Part of a small language model's weights: 17 layers, no biases in attention or MLP.
Each number is 500 + 25 x the weight over the matrix's rms, rounded and kept within 0 to 999. Layers, rows and columns count from 0. Numbers have three digits each.

# layer 14 MLP up, 1536x384, rms 0.0495, rows 226-366, columns 144-191
489516503527542476488509506481504503472500497483502457460498514521506506490454493483522474529483472490456476520520507471510510489485501534478494
483518495522508517486509466472463527504481542505484490521543503515517476487495513453506494457485521525509558499485488483487446507529485499510491
488514506486497487509498475488485485487503528517499540502471490513549530508531513511509441470528480518512523482443550513514471453519527465502506
472485487510488510553501478522581520534521516516507498484482477552532497481464549494473478500432516495478451524490531519462524524516480527534486
496485516487565515475519520485553527504480491507476472483487489480499470526524488518524492510491481514572502487483499496440489505547537512465464
519522465493520510514509509492502517528501516504507517511494543459493478481499512450551504490551458497511538494481549470522494528466499515530487
516459512482517509518474494505498513513556524502502505494451497513460524537496540453507509509536496491546497491505517487484515442511500529490516
517552475482521506533500490492486527483512520507512491481499510519517529456493496485529492450485483512519505517502513499524439541508509528493494
506499454505519529514502498522485488532488533500507502512517523504517507540493507524503513516493523512527510546485509479496487491503460492483508
502520499460492436547494500474509483483511464552518539486501482549482493536508523512498510490494488464480475464495485520484577478480496495474473
513476490502498481519498496533463502492491505499546461503479549465495455490511463494476507483505468513533473505474462496531500499479535451477487
478475503487493535494495523545464449526486504504460524526528497527500470477505514476497531522536505528480504505520521520494503531480473506489525
488567510501502517580490489519491462512480502520501451520496510515512498538446477530548488475524520511480519537522495489534485552537509457489462
502485539524508509477483462490518488479523523512564489457504495479507491521459479498518456489522458498479460490539520505501506500497520472516468
502494549512439508521470474488509438521458484483495488523489509502486513506518489482521519505496485514472498477467530514509473470526530467486498
487541499517534512520535517494479499517484509471464512462541483504488485505490484479512512481485511531540493495474497517503481516517492493496507
475501510518488510533482474502492466502479487491544473495530507482530522520485552483486499538480475482534508531501457518467461468506538452479534
476508506487505528528499487539540483514444519502528524476535503488507508497477483514528487505497508495513506525508510524526467471502498492507499
505490486478505516504506478508505497481533504496522515459503485526484501487505481510461473503496489479507499497538483526557512523517482475557589
485449507488478513510546461480452489477500544541486546484533483496494507488511465463524539493491485504526548454524531519465510547516445518532528
444503487455493522485485477539484478489517504479505529514545445467494500487540506527492482492521505469520444519480520469533484492473491509483493
511502511500496513538489501534472502518522489515511479475492524478496502462503482473472492486468502486503470545502491437499476515544511523459497
502543490504550502478502500478516534517481494438517481482474530496499499470502550491510470480498485532516503491512459512509477513524491506452490
464495490495519541521480486520517482495469484496491481509456551490505479476507478533497458511496476510499491536484552481507503520486495498498539
521473500505491496458529505509490532515479526489551483489514507487456494482487494502482466472438497541511457484503484533501518506494459519452508
462481518526488531484517494495493511498497515507477452452549527464503474454451556526465502475491518519518429470525469537475509516453498496495541
523541578495488537485517525488456480500469459571494423527469450521529515490507502500491515479535467507533459479461531498536543526543499503537553
545483477516471507508507520474479514491545451536529512506511517493528489458473485476516529492496524537498498511515542485453526515504486490459504
500525486537516531494485525459459461534500473494486524483478494485475526496496483467507465498508489502533468538463495481512521509467528495543510
501505493467521525506482484479464502499474450530486477511501506526491491484506487526476496472495546512500454454488504499475484510469441507433502
517509520542513485514507480521506516493476517526486500491487524517514476474498500480487492477497498496513505478469472520501452553518482576437488
508513496526502507473519487535510459470516488531520518490506494540462486504500515458472487538485522466469484475490509465521532484492499492461487
479491464492536500546484488501509535485510445556472495514510551515525503462525526511479533523499521495527486465493425507455515510498488471498523
526523478526482513515458496496537513460492525515489535519523538522501453516515494533496493482537548517480531539451478469461467486503541496509490
523478480520507509522467485470469468464563530457444467511510490463529485565519496504463508448462511549525498520509502530458476488491489486530500
490501489496511518475485440447524465520485476494536494531489521503503505525505500527527513489489498461495491426496502478477523497493507480479490
487519512464435532515596465492525464550527470472537522447467537507529507472519496515516492524501469555488496484484521500521522505499523470421521
491526505507503477511490489488457512464521522461509461537508482496502504506560494527490511475525477541541483471508456464501490479529472536521524
464504490513466490480500488542509482469477494519518496518525477480515473521436524519536488462486502489521500493510463507508496496474486497468511
515501469527506469459479488517533452478458531516541528501486468502513508568516531482490501483493510511512488524463501519494496529500552502528492
496484518489473502528462544535481535486493501518502485493527455532532499501458512502537550532528507495463506474489527491514520525530512510523460
538503480503490534486554477501481488508463469527496474512526533509511479489503533525481473469493476499526475459478542477493507540500556476498491
510467468504476486484500508516434490516513511501530447505503528463509502489517487493497484488523505478533478488444484501461505477508484464483512
461529450501494495541482505476523526498515516507513546515480481484502450480477537470509507515476489504506502494522468485490502489502499485477533
500531503478468531484533483451478494486525464524474534498484513450527475473513517477498489473482518478518519523471531495501492545481503520525520
490460498485482496471449487505469482520490468530464564535492468453504493520489525496515524543489477472518563529472522519490501519523499496502495
510523514505470538535518508520521482444505493490505476481465479513499463528504504481522504537511542523544494494486488474492442497541449474479515
494530538481498512480471526502531492505487470465504512497531459511481486488483547499495470476537492527524534488513487467441533468462497500517484
506470498509496524501442499508519507523484513482509488499498490528514495503519500477516535487504485485531494544512503511503482551539506523502549
506493562523535547478489524496529509515516544491472528523479494527475504539473499503515527551472501484489493470545483477524526465461523503498505
482503496513510540518529537501497481541549510510507496498543508523496491504511550488531477473501519525470506478450489455518537519559576513507506
510525507504546478511484496522488525490492476510510485510465479497486494530517515489530531484496495525503500496526487512525495489460492511480457
497501554460505520527538500448469476488470518589515477506487509471463521485496499473442514519512486490459466518476475504481533478475481512473512
496490464529533453501507505494514468575475500507501490475527456516519498506501485476484509499495509507483449457466517501463446508534507511496483
535518470492501463474466485471481483516538465506550524465474515475487490484525497455516509465554458508505531479463489473493476471529514492574510
500494450512470517468479453466502530511481525512527511518500515509500492501455458528486501444473489488527524479501502490503565521483523485479523
475509490483475500498463470470516486508475488461489471465507472520471490531478528484494500512558489487544514522490510488502468502455431482445458
477517511491567482476480461476471489497497485523455554535497489483488510541478473499496503508507494468521474494475514555524489515519498493466518
488543466554510501512531463444495518510530466526538505516509457515503503479493473478532513475441504497523496534480530504505511539526476503523503
527518549499469529492484494518512497496526528510474510522473478502528556485517486501534502521487479525490517499519460497483513489530500541533472
482491451569515494493473461481487510500496482517491517490563450552498507540488519515489507510474475511516448488522504527486496490551500516495464
506501486502513539462480507515460491468543515525505493513531477458456468521500494489538507524436461559538513523500522507491466490508503508519509
467525495496528474506505495499441504503472487480511517529492442486460497461494466497488475514538485520479477481461481506500499566496470526557477
481478512437471528534487491503506494508503498506521452513477505491470458531474497487516479509467490498531508547516468503549505522491501454451518
465477460499511493524488524514449502500436404494462492506471490493543482479559514483530499496517479471492485481483460513513523498537474451517497
479557523502471509514480496488555494500569498516513493526520517533478466463519491512489492505516512507516536522497486475503485454496473514492477
563501481501503513512492517500525491457535497495534520513499474516463516498454490476475504522521500516502511507488502483481540502529527473563547
451463507504526492496481479498525507508476493530489482487473528505533527502470487517454514503497490470517574511494464463505498489501505483507476
501517485530533512457468508470483507503462491546484502485484518480502508490529552506493500533502481507481539483475487500496521516511519481487500
532532420536497511539519535533507518519525501475490523487495493485476482483534489517533511457528487487536477474540523474499488484510488520494509
449463508588500501487505519542473513481450508497487512462473527489543499455524490544485510553509484513531494500480511512485490491526509499497530
491511487543531468529513476521495507493476555518503479489464474506523463496541515502526508519498518512493530515509498492494565536529472527495509
530495509463496466507465504517511485513478487540487486497433471485463499494522542474450443464502486505525491510479460500568464466499503456483565
498514488490539540479507537489515443509481516502520534490515489493474520529507511488503507523475498528543487505472474505480495515474521488534500
501528515516473460518475508498455493514508468473528521485507492493467549515478498503511479506556492528523453473474500478516468518527495541517463
533521482497490484475477489464440520542519451486536522499494501488496509514564486503495516467506520509507480524506527540501459484503475458454499
533494490492522500505502431497511457515542483528544527465501469550527523471489545481467487483496460475511491491499499498508479504503533498491519
512511514450481509520487519471484481489474551474516498527528558510473459474566542484526515537473522460512547515489532533529509481498461555507549
473534439487507514515481504519534512498513531498502520517502518500471525474549474492499465474515529513506551528472556462439487557535541467509523
541482485450499494525487478559526487548484502484476507529514504486513507487478510491537505510541511428530501511468518483515516491481502550485482
491494474479487482478470519522515519506472498459509484506506461523528507519480509511552463502510482482502432483465521472469470521502501485505463
478491447496509504518514497476490471494552472506488498466485506473474516478507548454502490499490480456563537506491492473482498484481503527491483
520509484510479453539463500548505519562550509506527490512522464501521475491484482493500480525535498537512506520540476470481552480485463524508529
491505515431508502491505470478478545525520462450481506525535491534513495556466494524471497492506507541486537583530483491496454508506466511516497
480510488505530472476475486502516490522485500506519526492495505466529476481472527522505501494503482540476541514496504432485507515521500475532488
518492498500489510530527465463498456492510480522506512548525497516516514496481457495449474503491537514532478484520466488492527494514500531466516
500479495507494504503473533409538510532482462487474539467553446456486459489547472477485491508506491481483506545476505507506517498506495471538522
467517481497476477522505455544467497524539517492451500493507484463532538500519526460491456500492487503500504446492518471510481494443511510446488
465532546506494525504456506521464508473539492502464488523492453500505478515518499532476506472532539512515502542493496498497486532484498534489504
480510493529489485514472466464463515435441506516529515501486531474488477529488551513563521497498471506486448523535478530490436477502456506520499
465508484464460477520491458526480455497560530476526500483512457456491497495456512508475482522493517473488500552520477498507494519540485517475484
459529510497525474492479497527503477484524477517493464502492500516519496514498543515504477543539509475493504514478483483510488473545545478530499
486505478443490455507496494499525463495517524504501507425514496515525495520449529498499501480495527514517503502487488556480515513486500492502513
514528502499463517484509506519481509518480511527505484489514517467465539479511476508505504488493532503441510476504499540495483536513495539470496
490535494478487475482458506519468481471472427502485513512502504488446505506442540488506553509506485475496478506497477497504524534545527485463504
517484489486544451537487442551458474505462487492513483481513482539479478488537478524560493518523481499507494498459470518533457509507511463523484
501540471501536505480480493473515492515504514503542490545514507486483503529524503505480474461525510531511513486530496470442460518502481520439531
515544504484515539480541449507500508545465555457510517475538484511500527525497526512490505538479449492553524495485491466515523518503465510508521
475520507482490518457480478503487501469474506481480481499507508513523530484492545500508498486516507471494472482497511509474554490516485517493480
486500526526468523504510530539529511511498461519465520487554475460462504513537531463468521475498508482501492477484504501503486546525436493493527
442488445512525466495485481520485485476490506526441472460493488467513511507535479527536493501512488454486515547459486439535505517525537550535508
492530506508514464525514491532482508480526469501496516534461516523492508500529514477530495485519512471469514500505475511458466489493529506521478
520542470508504463494468455503500523442490525504529490479495441461460475502482537493484472523480491523509483503484464508465515515486525523479485
495502488474524511479492477511519511464504499552491489458497512529516497525568503510481506436494471490512511505478494473495545510471510515454508
479539480496515491493486500481478486490487513534446540475535500476473471458515518482477510514501501534459522537453480526499549452522541516508531
509499480503527429483514516488491494516532483495490440510503518519508460436442531478466518511501478483523472457473450492531436497475475486498460
520550445483476503488500527511476536486489532510512516518500511511538507490475538513520468494475491518487512522497490499522473443539497509497464
444539491498475529489504469519481497461531502527529554503513535505491510466501521483515499512498474455510531476456519468501496506474504517509477
499525480487494498451493488504522491514513503539479528522530500464488491505558507450490497468488475488468517481527477547505509494469461475476482
496501466532520492531484508489471494491494486535482488480484465511489456496492496534513509520492501500515518546499502494523511516504491495472539
515485485467535475476492511512495482527472445496513474506510505527507487519483504469480512524489513514484542485486523456495461533490468474516512
531534506486471486531533537486515542500462502495485495480495491546456477511454479489535498481453498510524489425485481473517502488506488491480511
513488490515469545478513503495562564508485478497471529489523482485532497507491513514491505550517480483518508512472498510522480508512443528486477
519521502484496490515467478527471472484470439530527499519482523507500463489527518448531487501487503491512493477528485513495500468487505526523446
480516530469521469489536502532493498502437481518491502499445503487481490427526491525464576482518520489527535490535528554482493531516539469520527
463523510497497519475472511495495504510532475472500514554517514515534493487518523457501481469497539502512505495474483420504459497507475500522529
470517475526467532528504480522504496550511517502504520532524516494522480497499482484524492477484491491511495501511503484482508453528476531494534
470495523531509536536495503460452525526448480519485483500437501476544529525515532513501527516545498527477512510557492460472445541494509513503547
496532504546505498531544478520490519522495505474505539492522524481488497494462495483509486471495511537513514452534479493570468555567510503491463
475452527458541501547487506470478500507438518461504513519469512471495468526502505507498502511510498479530435486441490496501491488501467475502506
493465489480529461481493450507510548527511539459479482490539503482519525447496481498515521535485516519523537501537487477511477546502434492507499
507509456483465484474486502493471492515503558498494527510475529517576526520489530511525510488486477498500517477546496511498505497518521529514523
454521501518529503493478503496499468472509473508519478473517507515474573484447509492471504497478542549500511485508489473445495481477527445481482
484511502466521520501514530513485462509551495533475488515512513487509493488500559522565464548509488524529494490502514482541530493495514525474509
475474471485526516483550491485478463493503511515522487511492488457489488499474514460503474440495506464512482470524505513491471502474513513462462
496503490526490456522506511571517502507456519571489483496524468475471552461486518513463555496465523505476511491541500542487526508477493484472485
537492532541499544475487497571494506508507544470539499493551500519527465505517483501528489519526497513490535457463496524513506524536489518459493
562543522549494503480473544483503488503504512510514473478496503445495501504471472494501545519498489501490497484482507493503519475493484536494496
489499482478495490492480504498468487480528492530496489444508516527489478513519514499493511498517520435485480499468503485535492505498516488517514
507521488496516502498505472475488491504543581521531496486511464496507463491453490502508539469479526519510511555499449486473511510492498503479476
472504512522507527463503524510516513529525519518476524507506521504500538530489502497475476472450513481515458446481521445490516473520496548481439
513495461500450498465574522486489490522482463500517561446498474466511501506491540458469503512516478507503492517493504525538524506525517549467521
454508491487495505475497520527545507506540498505515469527533486506505494544573545458459462506503573482503449516477535487486495505484523493484466
507504496503502441507495460473480529546492497500508461482496452484451487474490519459487470484479484521511452518499516497480490504496497538473509
445522451505484496489467527535543459490479562500540455535496445497459505457497525506511492525515510464483549497476440508487525483528512492437481
481518475539486505504470458466496481496528482459504497528520483502507522493535498471494456463491551529531489486505473539496500495540505472464479
491507497525492490472517487519527527515518519501546501486496448517523505518511493508509507470509499536518500513516534459533477472486465503497516
469474467500508543457482498502464510565495526520510530464478479550511477509469503508525479498489464513505495508458508510466530508523522512527508
509529497491517504490474513520484481505464515513488478505454526497490473515452529505495495498519519526511515511509433471495498489474513496526475
478488492493521515534489483494490545484524487530528547522509538508529479524497469503507470488480523473465444460486502487544479521495454514523482
482499439493527507495479478505481497501485472536446515543532480523506526510507516519495483541489469509503478460465446464474484475496500484545523
# layer 14 MLP down (transposed), 1536x384, rms 0.0468, rows 226-366, columns 144-191
554497489495507502502518492501489551512484507471487528512517521504517532512492508481527519510519480499508540500511455514493533469514488518495481
527495563528501520525620529513484516512500474558492528532459514501500504500530535533507516472535507488486501528545537489510524470526507542514526
510476492501493461494537479520530474495515523523545512509507578500471519468485533515551523511501546521522526498515491481475517482499477511497516
509505538508523501501578506478452508539486510466503450482496528491504547497523501496549517541547515505495465500503536508545505496506539484474509
499496527526506484522538484490491488512475505507511495522467489501527532505507534484520482527513492497462541515479545513520485496542473504534496
464477498473514484510566504502531525498502504495522492504493495487495521483500443484501512480505524505531506488479485482521516547507498558517514
485533532541522498553538539557495494524481477482509479525530496480479545456505503532512559510500484474533512537483534506539484510493466472498528
515472493500534490552552525485508577534514534523501506506504478533519526527485512498508483512460536522467513499579493551546500506508518509487519
503537549499511527519536518533520484468499520476519553478494537510471490479506495521498520491486504477431535507504530505544495507512503508500473
494507496536449480522520523556487523517470537499551504544546527512504563463487527535472460525483484515490524509471485489508499477466468526515517
506501523522520528497439516485520473501510497515531533492529479550510491545473535537501525503522518495504506507526537493496505530539482573510487
536480500482500507565645507504506493478506523510486502497509495520480481530536490552516526461493545499462549511527477475528528520509478493517502
519458564535487482518505546511518543540500514515514486495470472541531489469499501525498551499501537431509506466503513466473526519501492487535492
498513544460505510503525489553475533495505526507485525496539528536484514494517556527512486513513488547523505540490493521542506487524489506485515
506514556546517495518590477488477503524524565534531531534494506543493514522527488532514505554520507489495511536523506496505505529518516531552547
557476513515550518538611523534541532531488502517496532444493507510545533492495491496528520565497523488481502524495513493520480475493553483506478
503476508455516542529473498478520494501514510506507481495522510522520461517494525506550519502489501496481431515476487516513525498495491500531499
495499553531482510477502525516541527546513461497521516483508527512481504504508525501536514542505540533511527511490519465496484521469528543534504
525509495478470507522552528555565507540500526511498495542475505494493531481514503502538505502509522500511471518486513509516504501524515495505539
473535527482523512556532488532515483522540532492500471475487500500532499547502499521543495492534502489502491541520538527517480557525511514535528
515498511483498497519535468521506511506451489486518503527471524524540502519483502518525556512529490526482532463528495511525485527517498529508517
540489471501517521482599502499512523507473497493509511529441549487512505544509508506515536549504510545528497525525520522483524511505500510521494
473459490550528545518535505512497518518527531535463518461527526501507517534520496501530517478510530510482511504484489536509484509508490522519492
526481483530498529520558509510535494511519537502527482540499492502513510498496497511491516482525500532506534519528489516502454507490512493489492
538497495463500515529543465522484505528476524509497475513527527499523510462457506503497530485527539517468506523543499535516504527509483528529526
517499515536559510528524539458493507530493515508546459515511507510521544509474527510474546514483508521496484563531484505492532498479474513538481
473505510533526476494495529496519485509545557514492505547485496503498518524566542514494521548521519501515497524525467502566507514503536535485533
497492496497511530518472509489505493489474485475493489540504476466489517520560511501510456479508488493537490471518504487482500504500516493522508
489493462549526487482530471488505506485518516518459513469494500481510493466508501477518518483477530551473532495477496525470468496522519504501467
528478560527497558511549519524493541513530521462506528538508527540473522531526542471507519497497502520473522500550497504484536466502576530516472
506491543505467497525526509511524570474512523546525504512544523500496551531482555517477502526520510522476501489512520505530476518537506533514522
506528524493501530492554489542476509526490523504551525525499499481501521531507502555562514484472511528514513542517507515494466501499507493550513
514531517540524506519528528481495541500449498528497500517492499495524505485486488480524480551518511502550512490548502485536498488519501522537502
483510472520524529545461516457540547540466529489507461536512542478478522487467525504471485532513527486504520525492510487495480441507479538555480
482531516501505498521486578516504532504542471523484526520484523501502492539472517534488524487527521524482539528507525526543480522497484524508498
505532503513562522495448501524500565537554519473484515504514489550486466521470506501526501514474484512479537541534544501549500491511488519541476
511559535514504507529575451525501517545519478480545488484495487497540541531484552508503508490529509532458508505487460462524512469512498500527527
493481513520516476494561503514517503500500504528534520498494540560518508474521547525494522515472532532523523469514567480514512569542497519466540
491503519516527537506510516501519478458528483490507502465481508509524513541524500515521529540496508506512506457523493483504521506484541500536477
529482543530519529498510477491536501499521547524518499538498535477530509511497491553506507517534486527507528553533460539494502477478521537520519
498534488524563527518584506522515527520552519521508489503514543553474524495513544555506521510551491499496503525486522523494521519529489502556491
464502498536525494493523499484494499463482510517525504474507513466509491488465504473498519516483510490514503506507517508499508515467517494482526
551442509501518491509578490522539476515518537519509543479526495518487528470474508489559519509507560536508526519517502550464476514538473449562474
467497516463515518523511506514485494528500504538485443493547549512520550495474481528452504522488527469526516530462530543487484491522501537511471
526526508491578534507578492531499518502494540506477479504507532499526471491512514544503540499488496519539514518511534534559491513500490503535491
530513492522472502489524495518496504526507541492475477460482499522556522457491520479548507537502484424496511486551525530501520505458536506527520
567502493514470511516544479551461504512511481483526527509508510525512509487529515497503518487537508516479533506485504489509537469516488498541484
518509514525531528522500468520491494524479524496481549520495516497480519496521506488497477508511521493511438474532497509524465485548488499475528
506522486507507521502424482488503483540543521503489485499479538489518518482481529466505507501502495507490536499515522530521498516536503486530522
515482490524515517504451512502526479511509509494446458485505483488561511505521550471493471498546474480548523490500499502522495500515506507457502
484518557488574508489596498536533448598525516531535496471521544532520536521533562521489509509489546492503496491501513474530543500489495556556516
538525527534501514483450474495499530540517493466551513521500539533520492523508533503501512535478476484500527495519500484492481514526464489526538
544540529498513492538548513508511569522527516552529502525493487542558523552498499535530571527513496503483486492534532513541505511465534549532492
515485480515548520532574556552490515514483544507515510488526516530546533495509504506502491505517531537506491515536477514473500542492476540553511
492496476502511503523432519513459526477494518532484499513497538485493512500444511486480494516497482516530491497509506489506518504456486522511517
476504554580556487511520502526486520501514517527526489462493479516510525505480517520504524502511521471530507546509501482503496527466483515507476
504521479505521497494535500547491564506488484475531528522466539520482523500522460533509500536505483522459528544509524515467522498517512512479530
471500462511508493473556545502488533539511558549489499486488479485510543504484464512495504464512539529497492464528532546494469499553527489474522
529511553509498516529601476485496488450544525564481525499487515533478491497555490509511523477527521520553520537539520459472506458517517521517468
508492500522505527536445481497499504523521515509514514506473475480540514505525496508520507484517533500507538511493497488506513464519490487540496
484454550502504506490561514493471490511515512491510515478500516479528498516496458507468494509499550504523529529522536516515516465502512482508518
507487509508521491505473512489500518507498521533491517552517490515489473495510513513505554499528543495526484469515504523536495493493479478546482
511518502532475519469452494522570490556550518493497502533484489490509487486471497532492517526479498526518536494526493511516495496485505494502502
498473538496501492537547513482498482515553458516512551498494538514497509472505524499516497494538561470502520509503519503504489488514555498506521
502540489540533491498501480516462498481518491509516510493496523529527462545511528476539514517487492541483498503498524510540481514513531536516497
516489500523498551519478496575474505511498533497513513494483558483510532511492495536484561568477495522505506489457476508491516486513537506532507
507508479505533516552604531533511508493496544492551540531518527481523503518491465504547514528526493531509499533535524506536490530516490499527500
504530469503492491550554484521502479456505520473535539471532485504485495506466524509528502503545525548489497486500526542509468538519534500504503
469487504522538521512565502528510539529472512514530470522521518469523534549544505512538517492500495546476491548507534532483479491518482491531514
482491506476512509481562490517548471507500492542521497517535570457511521487528529466537533507463533536499532570533533477513530508508500429490528
498489525484456542537570554465527475508526500502512495514559576547526540555520501521497550520535551486523479535505475460516534498502537520456513
516511502508499537465563499507506564502563507508446524504495521466515525509495483486484498471493501529526543497507521567522533471545512475490565
518534505538529501509510502494519536529531459534526521554496529453490532471536505511518532490518493510527558563552542501535520503495521521505493
511501493511515511483488489523495492502509488500519473502487501490510497492508515520471524494530491492447487507466502480496516517539519506522532
508504506508539516503498517488511521524537541537452528499500511490528522523482502499472530494510526523510497501490505512495468494502527484490539
509451559520525538497496535484506489501502502507485529511493528490500508496500496463511527460494529539482479516488493514490491518461517520552522
518551501502504487487563470510545484518536525508498472467520474500507525461538503467480524494490516491523519526512533494483499479506508507541492
527519504521560521482523526506512523534494489496512510474514477516501532522495498524519522511530515490525553501503477480533486515506537499460510
476506480512495462489607523475468508485499484470493474484492498483492542484541496524518507513440500534477537507478549488573502498511519515553524
509530500516527485491610498512511538559486538528534502492481519503486481509459465517491520487558501493525506484502515507511562469499484556492504
513522487540514543525541505525514503525513528496524488507505505486500519496521521524565551495509478476510551494503514502546505504524502512538504
530507490471512503524534508504513506495506497471503537494519502529480524491492499501497531536465507496504483495509535471518516478528535496476490
508516495484547534479545514474518481525476523548513405472516550534459483504530522509482548517495489451519512505473523491479519551495518480511462
520501520514497529531527499504504448483511512518547501520489492500501501513507499499530496519515521475497483529505525535521483509497490526510516
503466494514521490521557529525537499521504475502525489528478540495481561494472483453525494517468547497498534508515521509531473522477461491522433
498557534498496506510602524530517462507530550497531522528471506500507471518493534563491515500497492554485515514507521486486487550504527495548516
516528445538520494548554526549505552489533427496531495506496510476573513490511516522537547541517518526458524566535523479487513482528488524501517
488507499492562526533559544509482524513549493532482504464536537473539484516526597536515509533515537488506526506477519465489507526474531519501492
486508493494556473506489497474479513488515495533533518494504496506518540518491499500498486508506516492511502507522524534551502513537508520529506
482550483483516504544498512527493458516480478499530495485503475511492537519492440503486521477533529490559502516530515481521493495530514523516495
510501467537529510484547481470467537473464485498473513481522508515491489523489494533476553513488484501503486522473475463517475471515463467542529
513482545469488505510473511485488509503505497496491524456530526517505545504455549504499490488499470502499517502538510545494481510490478520521534
537509505519518509530613508554485512495478552490497491558478510508494527543522544483491490462525523528493516542522499518478492545530517496487506
516499497557522513544523557528504493499517512523538553464508483486513523509503518444492482512503526529499503470541497504493507539497515481508500
529489481482513537537559479478483523509504502482522513489514527498547511514525483501502516477534548524491554565530526529524504478542483538503529
505482511507492542509498519483491469519486525523520512482494509506530559498488499518483462487485499471529507505503522473505569496509502518526497
535462493516456511464518508568477476474512540518535553533519496479509520482488532494443497510500480546451512522486529495496494516510543502471495
541502473531537519511569519509483476552470520533531495507505521512533480548514531514515490483539519497491506496553498542516468520554494511554500
501496554517514515518470552553549471509527498524526523515457478484526524485502500535485521457500480499515501510554474503484435506508498511500472
499507487484507518499439474519510475493480468506499482515491488504551511530521516522491484497489505493498504523508492534531509501502529495529500
535453489481493478493515476502540516499491495494473490510501497507490504525490518517463477497530479486502531492529517460509512464516500496504486
479467518492523513507494485463533501514500481536540508471503548446510519506469510475485545506544503471462501504467569517520502560515488512541501
487487481516508513505504475504537565517537527547470499450496523526515508547494537490477541511504483524508528525476529530504503514473493456497513
471483520484495501491502492505528494490502506468535520504501493504466497498478532523509482509529545498506562538509499478513492525480506494496515
505527554549512518540616481480555504479516484526520519513528560519464515544506539526504514533517484510466469482473472511491507512494504483514470
521520475512509508515564472532497517518540521530480479560517519480496500499533483514521542522499526490512559496518511488497500484532484544532534
513545487503500520481448528516495511505518513513501502510524498510504508540535502464503544497487548481534505487516453545545463510520506530499509
482518506507506518527443461487531520493502491524528502500482548478503493525503506529474470510475501487520511484496481491539474480530518511534514
514509490488519489529515481536499551505498552516464490476474471503534523531488514484505515487505475559486470503487489528499495556474491495485481
517514529525496499525547493513502539557462513535525526491515486499526521520485530495517498511518509522491515513496550513503472485491502496502535
507463487534512512456531509467506566482512544453496493531487530513522519491519532502518485487517527505541509541527508516519476494482534527523475
494521497511488509514486496499511496485527513512486550486535525500501553511510485533512484514525501475481516512506490499500522460498517480479526
547465506497532530531551548522558504537482525528527493536480496489531493549491541514523529514514526534519531524540516484517490476492529527530485
497503510559534510548596491505499543513532551465496492544542516517497507463471477519483525448485503525503532506511504505521498494549498506541533
529491540500524520542553478496521513517508509492512511527522520486549549524501494513509523524537475511485488548484474549533504514438523511542510
505494499497543493516559503500490521505466540498476497531488519488528526526467509479489516544513547503461495514510549512510495500499478485519492
538527537494518522504554501509512480471470512494529499521470488497471478522499532524500518518535534480474490513481498450513476543512513494550471
502446526491498522506554485546507428478508474469501549489513493548502466466460497509477525499516456468508522513550477506530514513536481468519484
517519509530538515540633543550490504540480509503520532504515503521481546524533500539504571516510493498538498503528520521488511501517496504506534
534550478543475504542470489538503486482522462533527497500462532537489533499503511510540518536529520503518545545530525497492497512517518505517497
500512546537497518485508506477543513506565482528499490523484485515501539503518496474484505519464532494506532562501522528510493492525524505466496
526491490482534505541504518513495526521522487507476453488502507489538466504515507465492491495548518442478517500475522489529470491502553522503528
506503530513474523482442490541523453505523500527483491518516522489494538495536517508526489511523521476515515519534527522483514496493476452510529
532504468502508514513560524482457481502503497478513496526489507501514502516500523451528525513513476476518521492500522499510482523498479508475463
477489492501515531515539525493524434486546544518507490503523512525465498499519532505487574495549533518494434528513506479521509522528495550508526
504473509474483518482543482473516535506484511505474475524508527489506522490470514506509479499538511538480511536518521500511505558471481494512539
474489508517501524509510541533528522489465485450502513503496495453498486492480503499482512506501510515497519551500474480553500506500509465509498
512504479509507508535467504541536533538517506525485498511517504487519500512531526519528466510523515511543471486477508538540502474519508480478522
534510464485513550528575493487470502488518524488504559492510504492510534532543516488502500470479529489479516515518524483545541509544485512469469
508511465518507515442508519453522531511525510530507515523511497492533530502535564496477491503512510495470501458540527494540485490531499497530532
515527493502509490492564510502522467540476536458512451538477523475541499486490516525509488502505469485475518530481516515495536477528515498541503
528540477493495500499589517503500524497497546441514500503493478541522495539489494550524513503535522473483492468509508477522495509539529547549490
523465499504495517491552503550529523546499523482476505509507562516525472485526477535529558490511488523499495508493554475501514495559505487502531
479489468507536510520577467461523482477530505475540505455478535514532476463518474524454516551505556514490509459483500478548500487494508524500519
496501532492521491491475498547553520494545497518490452504496504502445518551481497479480487522493537515470496504476541514474530530536533523522506
497536494494547515514387511531523495503473508505508506512499516514546511546517522517503537472513546499525504509475500458517521524511513524521512
526495466537510522503511526546461483535525516512463466494490500521496497520509507485494497497506523507498521530488556536505497477490536486523485
491500510510541540525605525500519484530489511551515484511517520543468498512496481541511481489516491480505506511510538526526505486489507539524505
530503493509522529517524517497490497503504502541493501517486469482542518482522525494535554479499519476499536545524504470490506468502515496546512
520519537504477502494559510465505519479513527500456496470474505509473542525512484515502530479507490466526458525490512489495541478502503517501500
516483488504479496516467530473497535499500494510502520460478513517537533480504509481495512529518461498469485485498510512493505523487534496487505